From a checkpoint of a small transformer trained on Wikipedia.
Size: 11 layers, width 384, 6 heads of 64, MLP 1536 SiLU, vocabulary 7423.
Training: 359M tokens, 10959 steps.
Each number is 500 + 25 x the weight over its row's rms, rounded and kept within 0 to 999. Layers, rows and columns count from 0. Numbers have three digits each. The size before them is the row's rms in percent of the matrix's.

# layer 4 MLP up, 1536x384, rms 0.0535, rows 1261-1294, columns 192-287
108:527470481491531522460530507492480538496513477501522453515494463480519472510486491487483502503480477539511506497500518496520504503526514503499542497488473490525462526519455505472471497562509493437503530504440511501489501461485494526472488500511518505469519486492477460495484472467517505492
085:516540501502513519461531546513451497466493520478501463508529515525555532506495530493532405478496512503455490467520485470530500547554525429510461493550538484511483471456517546491490513549471530501469464479497464453508503481472506480478497451541476474528498534530537490520531474482502500473
082:521526487547576473483504506512502490528444505491542491510501485487490525495478505475513472501489440516469521488493543452480480528510450457523478484447500480502483550526552519472519500493461513454511475513499462508480466447499454491485497524482470487492515484484511465474496491501541515504
071:527490529476538549463523481497507500506505474482505505517501475520466445516513476509489519496508498475533494504529504515502472463533483472481539501507498486504452503533486500543488520546489490477523530531493480478482495496507499510496500517559504503511486469483450512519504472485489533514
136:468470492534510480468486498472495487498531499538470499505495473494511491492524506492489519529533516497499520502508448471501455468558509529508474532493483555501525542481488532523523507534507469493512534498445521550509501502547459479523496507542532493505516514519482488510550514466498520508
117:479486516465478507477466535536453481457481527449492487510482535498492462526513533495509456489513496496507505424490495474490486489506490510514468477503543530491446518480515460504509507533505465463505478442494473547449507450535495497491513538492523506491513486538492506520493495534503529490
100:552490501486519498508503481480491502501502477508502496522477508532506534467513481525567503532514490535472543509470517493533467516490527512502487517506479497516513525503519547467500467489489462510510499514507475498480511519520523478495483525516461537480509444456510530487536498527508470492
115:522577516489486469480465502523493500502504481480481498466491470460470482479452496504518497515493532507509488541504494483509504525503469548499444534528501548483535479519458480519461491507528468520491491479509494514473498499516526487454521540532511513515516521507464475523493499502542503507
115:446482522487475461509483543537500546517492504468516506567512517490554473462492512526504486545542475479483541560490457514480487487521486460528553552497484502466447505480524536496458471508537479501518465506481504504560477462559519498500503521527513483463511480513544523445521483458477574492
113:501516526490526514497437583486510523446516514461466494535495476506473486496534533525496483489499484465522512507490546477529478461475507493427509537488512465525527473536497488515494512518476475488496526446487490491475480511485513455469472511549474489498434519491490501498524513472472525477
100:488533523488500496439482524559480500477452539495517522522510506517511479481507524513542444514481550561510498494558513499546514545528485479478498512531563535512497492523459547484552498462499503486477492452478494527504504514470469541518493469495516508484530529525502506535507501488504476512
105:511513511471539518499490534511497480483498536524466494505527489505537515513502528491498510507513477466514477512570500503487534532476472472504522447533547547490422527475514462476504510469495548473519586466496542527494491530528459534487490475531499475520506534521485483467538529494457515500
090:507526500487505528453509504526505505536527490502460502497511513513463544443533477489509504504495486558503494522546477503526482529453434492527490506524505518494463504467467495507550526528484509476492460517446485503459546472530507499531510482526514483475481515509535499500470522486505484514
090:485477529475494501509533483496477442479518532480492488510477480473482488503501508505465507467498464503497507485480487466529433505493505490529507553513532493463494514527461510474535512496513503511502515521493518519519485492515512492531481510521495505472524504474469487498489521478501569506
105:519507476467509488438492491443499450486559496560519457429485489482529540513503480505492525511508513508507518485488469523473542544508507533548481515516494505499477473503509502493528497560525502537494493454518494497537456545492466485448497485554538543493443507484465558511530527492500473528
071:454492462499460493486505492488462497504479515519516505497481510504525493499515523472513496509515503507472510458484525519482497536556512516466531556467449515534473489498504483465488523492504465486525538522463504509462491498523508486478483499492441538504523541521506521512486506529479488502
097:563540494546551515516474500492501553487480494497443498449483495461486487457524520507476537499516501495487481527464533488462531493487467507495527514507495507519478464505530521519486473475505509487546481515510500508520494518532528500522479553477459498495500503565494516471529482480477498500
070:495473483501492487527509606478486539489494451499467496479488498522536536476464482476516488480498491502519505490513497465469461509481541541471495420506502513476449492517494486503456508487492497530506501509487525522504501477522485510524484496496462458498504520539514532525493491539485512496
111:501490462473486513509468453518521474569477523490482465494517520472497475491508467474513514495507480489500493524485506472573474524499475477497484525549460510471484526468474530491531495508498510490457508484502477493484496471529531525467486516476501491494504489558468516487485487513514491498
103:507539535514510468524541512517501443519499478465457496519516488515464498534464512520510514496498523504491542519492461514523487503471495489509465512490474497521503476494539567476499468518541474465525509502522515506471508541492467539494517483512499548502502495510491507489504537525487511475
085:511512500489525486498547480489488501488519498478479510530463496531491491508486495492515471505485492468514471507450471486487505500504470454524474509513539531546514509513500508507538500512486535441505547521512483463507489517506442438501500542494554513444528527528480527499486499525467531491
101:482494484535506458519493519523494484466528491477501492466451486521456516506488513440499446513530497502465527491470472521539474560512536528481488505498504470502487457473528566441523469556532488487473498506511486496475502486535522511514523503541526499501523494514537546477458508558498480552
081:491491486463471489506520514496498479465507542485523493516472494498549491498509446433556506518488515482518516482469489509528468512533508502458519494509477557497541496482540495475479517539511490522506514551501505478480507489512509484517507522487517514504494509486490520464481507482500547498
121:476484495494518523535476483516522483507453464539463493473491496497515471461542492498482500481495478545476525557519489497492474555510501535481507529502521491498514512533520530488528510515503532483495522503463506462482462482482520477445492449488481470488480529493469478490531528479520487547
084:495509537522467512526470496486477492500472505476514464491493480499490518480509502474506490503508443496488540510439517526511499529482462498507484481496505462501500484457445515516542519532506519426507513523509493484505527498529420498497541492481502516446502493479499488488554518456511498493
085:476467471495498481470491463490455524481554493431478516513538499504512514494480460520464502516490468508493461508519478486584452502512489465480515489508475503540511523487497526493484510512499562518489530450445487449525511533534498540507521525488526508501511510493512542485510500489525519489
107:519437504528483494534538528509472463488508484501510466502486509525500548496509503550512493515637511508474536484478507496516512502544478525449472483470503517493525479445507527529510535493538468474502481503495473509493503504521462525509466512483493503477530523509529510497542475493504538498
121:534474494502484534458500510511494459454485544504515451464491478502506479498483489522531506506496486513532478523513436490505543479512516531504506494502485511500529462492498512505537491474455472509497476496494487517566501524492540517498506516481471514480508521498489474532516538568463479529
119:530487552502510453501502531473543508485457520482502442512500496504486522482522509459517484461518509478510518510505514528480521508476470533496455420526463478473497510515474563472473503540485534489500494475462518505511494481471506497495506489553528533524512522533491511495539496501465497489
077:487493522536514534490543472516501465474487509517565490482500482484485500503503498471482528483498496490503490489506524484498513517475524468550508550499477497497491508479513545515486483509510519508539508516494466471490483505530496488552504492487480483499491538532537545504490489485510508500
076:540560550461519486492471502473444493519439464473498463517484514521486508509464463519494476503526476510552485470515533469452499520490466515498487493473478511508492506454530477501480471520462521485493497442529507448498509548514498516483493538472489507519519497552512484469535498524551500510
118:481500483483524504477532510527502487472521492487522500497454492509448479489507506492504451476478532517475505451480480440482520478533524495494509541507483484491517477476510498507482528514461510501481519467529481536508552518548442491502525511517470516460505449506478472539476489499525478523
108:472512527507508497499501523523484519478540510528484458502509492521485515471511493473465502507501529493461504505518489503496480527517523512509503498528493523525540489473444459505494540523481501475522531502485524490514486532509467529469497527534524517455442517500528496508507480510483504493
079:522543494483551491478488498479496517433516507470515478486520483489525521515476500496507504490477476526555485482504516475517502484535454461554526501501531530426501528462494525493459507488497517493491514517480492468523520509520420460507497518482515460478514482506494486459500475484475486488
# layer 4 MLP down (transposed), 1536x384, rms 0.0403, rows 1261-1294, columns 192-287
108:492503507520478491528458502527513504482459528481505551498518528527484519493516503516524505520516505475504478521510511500490505505479473509502468499491532503477524475483525518538512492458483513572496497496536475450481492540529513465512475497495497520503479541497533538487516502542459499506
077:477488482511493479538495456513517490533516465496467536498473505491441501518508489492471581519531488484527511524505520498504458448489481551434537505461457532509520528537471431497547495448509463484503538502481539515495502550499473503544517525511535528497498479475491514489491530496520501509
076:470488516486438509503488473507496508489556508511465527491488510505512476507524502504494530504491581472538484527507450517529496504480565534481521525546489521492500461467466482526507473484531510532489533513498539511500537544525516498497536475543530515509492519526490522522497497467479477479
064:488504502517471440522499508514500501472511516519488493501479520494538553475488499491519494494491513535466509511467493485485543545486501550542469504514512489476542481456523485485508471454528521510469484469496520508498496503485503474495484492454494526494499527532535506464499540507525455512
142:544501511487490503543495498512518482483514511491543514504470517492517487513491497461488515509500533517487503488523557527526521561465455529500520453513528462514451474552506481446430496505528526495509481503522474448463495514479534519513488508468458487476475522492515531454468508502525474505
115:535480475524522473520537473483509474537503509496502485500514470481506553512501474488483548518485518487480504549514494537545511487516516493458511483490463472490561483505497519515491530477507509550491500547524541488508487562505523502491455476526454496483474530467517475471501505469515486528
099:437520504540481496484487494530511496509520530471480532514526482487486481530461531459433485482493537470531474472543471529477513511511470488500502492499519494476496506487474457530498538517523522474487541474486525510529492494496457549512515476494566495519489531514476472501462478474489564496
114:475450505524552535472514494510551482527537535526517489523502516511498517483513485520508486474504462472475518456489501490499505504496492450513548502469528466488444524502520483493512510484504533467516506538499482493539489474507485463532510506495502514496500486496530565473514477548484482494
141:578500474479515512502529461484501464479490487541494487473473506499435550521513481497539474447457532517485486460495527482509530504495510531495424474500513513493546511503479460480510514507464535479494506501511516524453509524452491551517533472496475505543498516501456479535506513525514425514
115:516464481503488491520554476534508435549492465538509534495487509501498525484473440507505542503514518545471514500511438489470532525525443486563502455523493544476491509469489484482502508467513512499509528538462523494523529496549472545498486503439535480498540474489488509495490485493507491553
098:518455491501510481578514480472508481521536504513481461508471482478509536499509469465462551488526481448477486524463473484465517474483522511533508468501425478484474502469524479499453518528492482528539513527534501498488515485542516469479500505513470514502452476502501507472499483475504535493
103:492479518549481526483488475492494532473480485491534511498469481506433471513497478543530494453510533518481529465450501512502465488506541523477488573488474489547575470500471514525485495533489486533480448536498489472502486476471530433523505525474476491485494467480502509519460489522521503500
081:501496485526488486566506488473487516461478499508541493469501502487552463538457519506497501480496551449490491457464529513482523479568572502497498495478510482497517486526513512511496498497508496526516539496554542517533446525492482473470474489479498505542517498505466503479526474517508526469
084:492537493535483479463468498527518557537481469523487524507519510534494498508507500490534471523502520478496483504531493523490574504512508506486491464497490501524520475464548485521456485496484502494473492469509478461501505533515497505464506484479503495539496500507516517514521485521461452496
098:491502543526494500531494505547507510528440540443502516541511494535496485487516484506510489503505502497557484510473521493514476475499503468467516495516499499507507540505472516527474532446448505493511527519502487527447532468511542518525496515484470467503504490509545456491476459526489508487
066:549504526497541526492494502506551484503508473482474482507508479472479517489479456498487512501482502486508500563528527488523494493466489500519463465534535484476511500508500523527520505504477539506463447499539501504518523511471489511513531505563546461489484457502528485491521483473515515494
089:445446496460461468463529496501501442538522515497565511529498484537517500512478475463554449524460488483484516484544461491552478505526518513496463504474490496469498519485477474484500504521487508481460523496504513497503494477492468514482538476537532514526469501465489470511477504502523506500
060:512520516501509520458497408527529468509520513506522509513500496481460493514544517529494512504485517526478504472491503494526512498537449474538494571501494489512541511456466496496542486499494511463459501505498496483489488538457501481477526499510549542510480496462488480484526528478516494515
116:493508501501525486524513548465482511449529472501542525534473473527486504504493506512502490497488525517496486471508516514458491483519484517509488468449523482515501490521538483489498523468492511456503490510487537495503482510500456461501541480520512511488507529456531489509511518492497498513
092:488497466495466502443458461462488532521493525484552501498465520503507523484532488496465472496517486488491474489506538480464501478527504524465531463522508531478533512482472436524504511473476509523486513485485468520546476468517514475504487536531451476495507500494514482496510469480489499494
082:504496499517475520512451525508527517512491504509503483491536490486491496496523503487496526516473523508489533498539529512498495502504520556488499479484475463464500493491501506506469496481505483538488441484514513525471479500509574570503496466520450499564504498475524481511516503481535454520
095:538523486483492564492498490500513514522496498484484505509538531489530516489498517529518542464489488494512498537511546477508520450482479491516505484529480534480486548510491480516459522448459496500507500474514504508542517511465487488471504514459464499495481487520470467489540513441522524414
075:510508516519533529488476486517495501535499442487470509487526512496461506475484540545463507494503494519496485508540527501485531506472497520523465520486524428492474509512440514510511486471511514475500491461509508509511501523466500507509518492518482463500522502500506480530523495530512454519
117:539516455505534493487490522477469520461573538523512486502499505488496498543473495488515514539513513475506458471509489479504500481471488493513482450496513496530466501502462492508480482516522478550509515474530522510494540520492528498513508520482498525516538499476547513489500452475527533485
077:488510467484545495483526505526506512496534474486476530501494507502508488517504495542512521493480529511512466477528480465502493495518531528489518536487470542506489521529547484495426479476491488554505506485501509502487493510480554531508442484514509473522489466501480512479445458540492493494
078:510554546506485516538506531503553527497483499569520471473468503524460495516512545513519482482521519492543500475483520512426540486496511541502477514484503524457493451502521487513517482514504460494519487508553512519464484477483487459489485451505507490522505508505502467519506530482458479510
148:460566528490546494487477498524532509515501519500489541508515474487515457490494490444495517484398495516526502512503485498482469480481538493562525509533498502504497520537482502482495468501482511500497499528513535500492489504493512466494542505515481471522485465491482493495491505506531470514
127:545512490484527491534508510489478514524541490461463529539498503496501524507533532479465478480521498488477506493479543544511476515464479502481463532523498559523479527476474482496471529540533498512519525511492515506432490498487517525508537474497525503498504500485532492507474445449523507438
131:472537475531504540506513489537478495509542511516495553471535545522538460506497501539495536528502470513482478482527470483507456474541534496517517566499534485514500498449488473531524487431517478513491510548500491492496484481529485494502501464470488503519483485461477472495449489516509510509
068:494523480463480467491461501490500533526501501469456514538509509521515505487525510523523450528504502505494522533486520503495462487523492549473477479511498497501510505503506483502502517497488491484459496491512528527510509483479506520450468502538496518503495445496462471478526488523472506480
068:477440470558490508514512505542548509498518555527492540497489464491503502482537557474522536512463528471458485526503459499550492489525513492508535506518524498507511485519463509507526520479522502495510514547474486561532487451507496487506509478532525472461465486476506498516470492474460506490
122:492499498527495525488524496461504477514496496517471497534520513438566519494505528485499535532540500503545485522494505547534510515483507466484473494514490521482504536476509508476529484480503507519514424527468514498520476505450553509503461488504523487562488529505524550497496512517459516479
108:514488497502506514504510494469502494523494487480499520520472516455507467536460504543510487504551479519542496511490514512515532474484456491481515515508518464518462497545529520496493501470530495556458468506486444480501486489482504458515503481484505470556537503488473512513517533475522508500
074:456481523508444488508524506507511501536482491513496497510497500532477488461530501484512467508543514473467504511494500519475507502458545539470463524498469471581494454538508465523543499494466478499520469461527511533490466515489570506489502483523472544528509522507484518541516524515498505495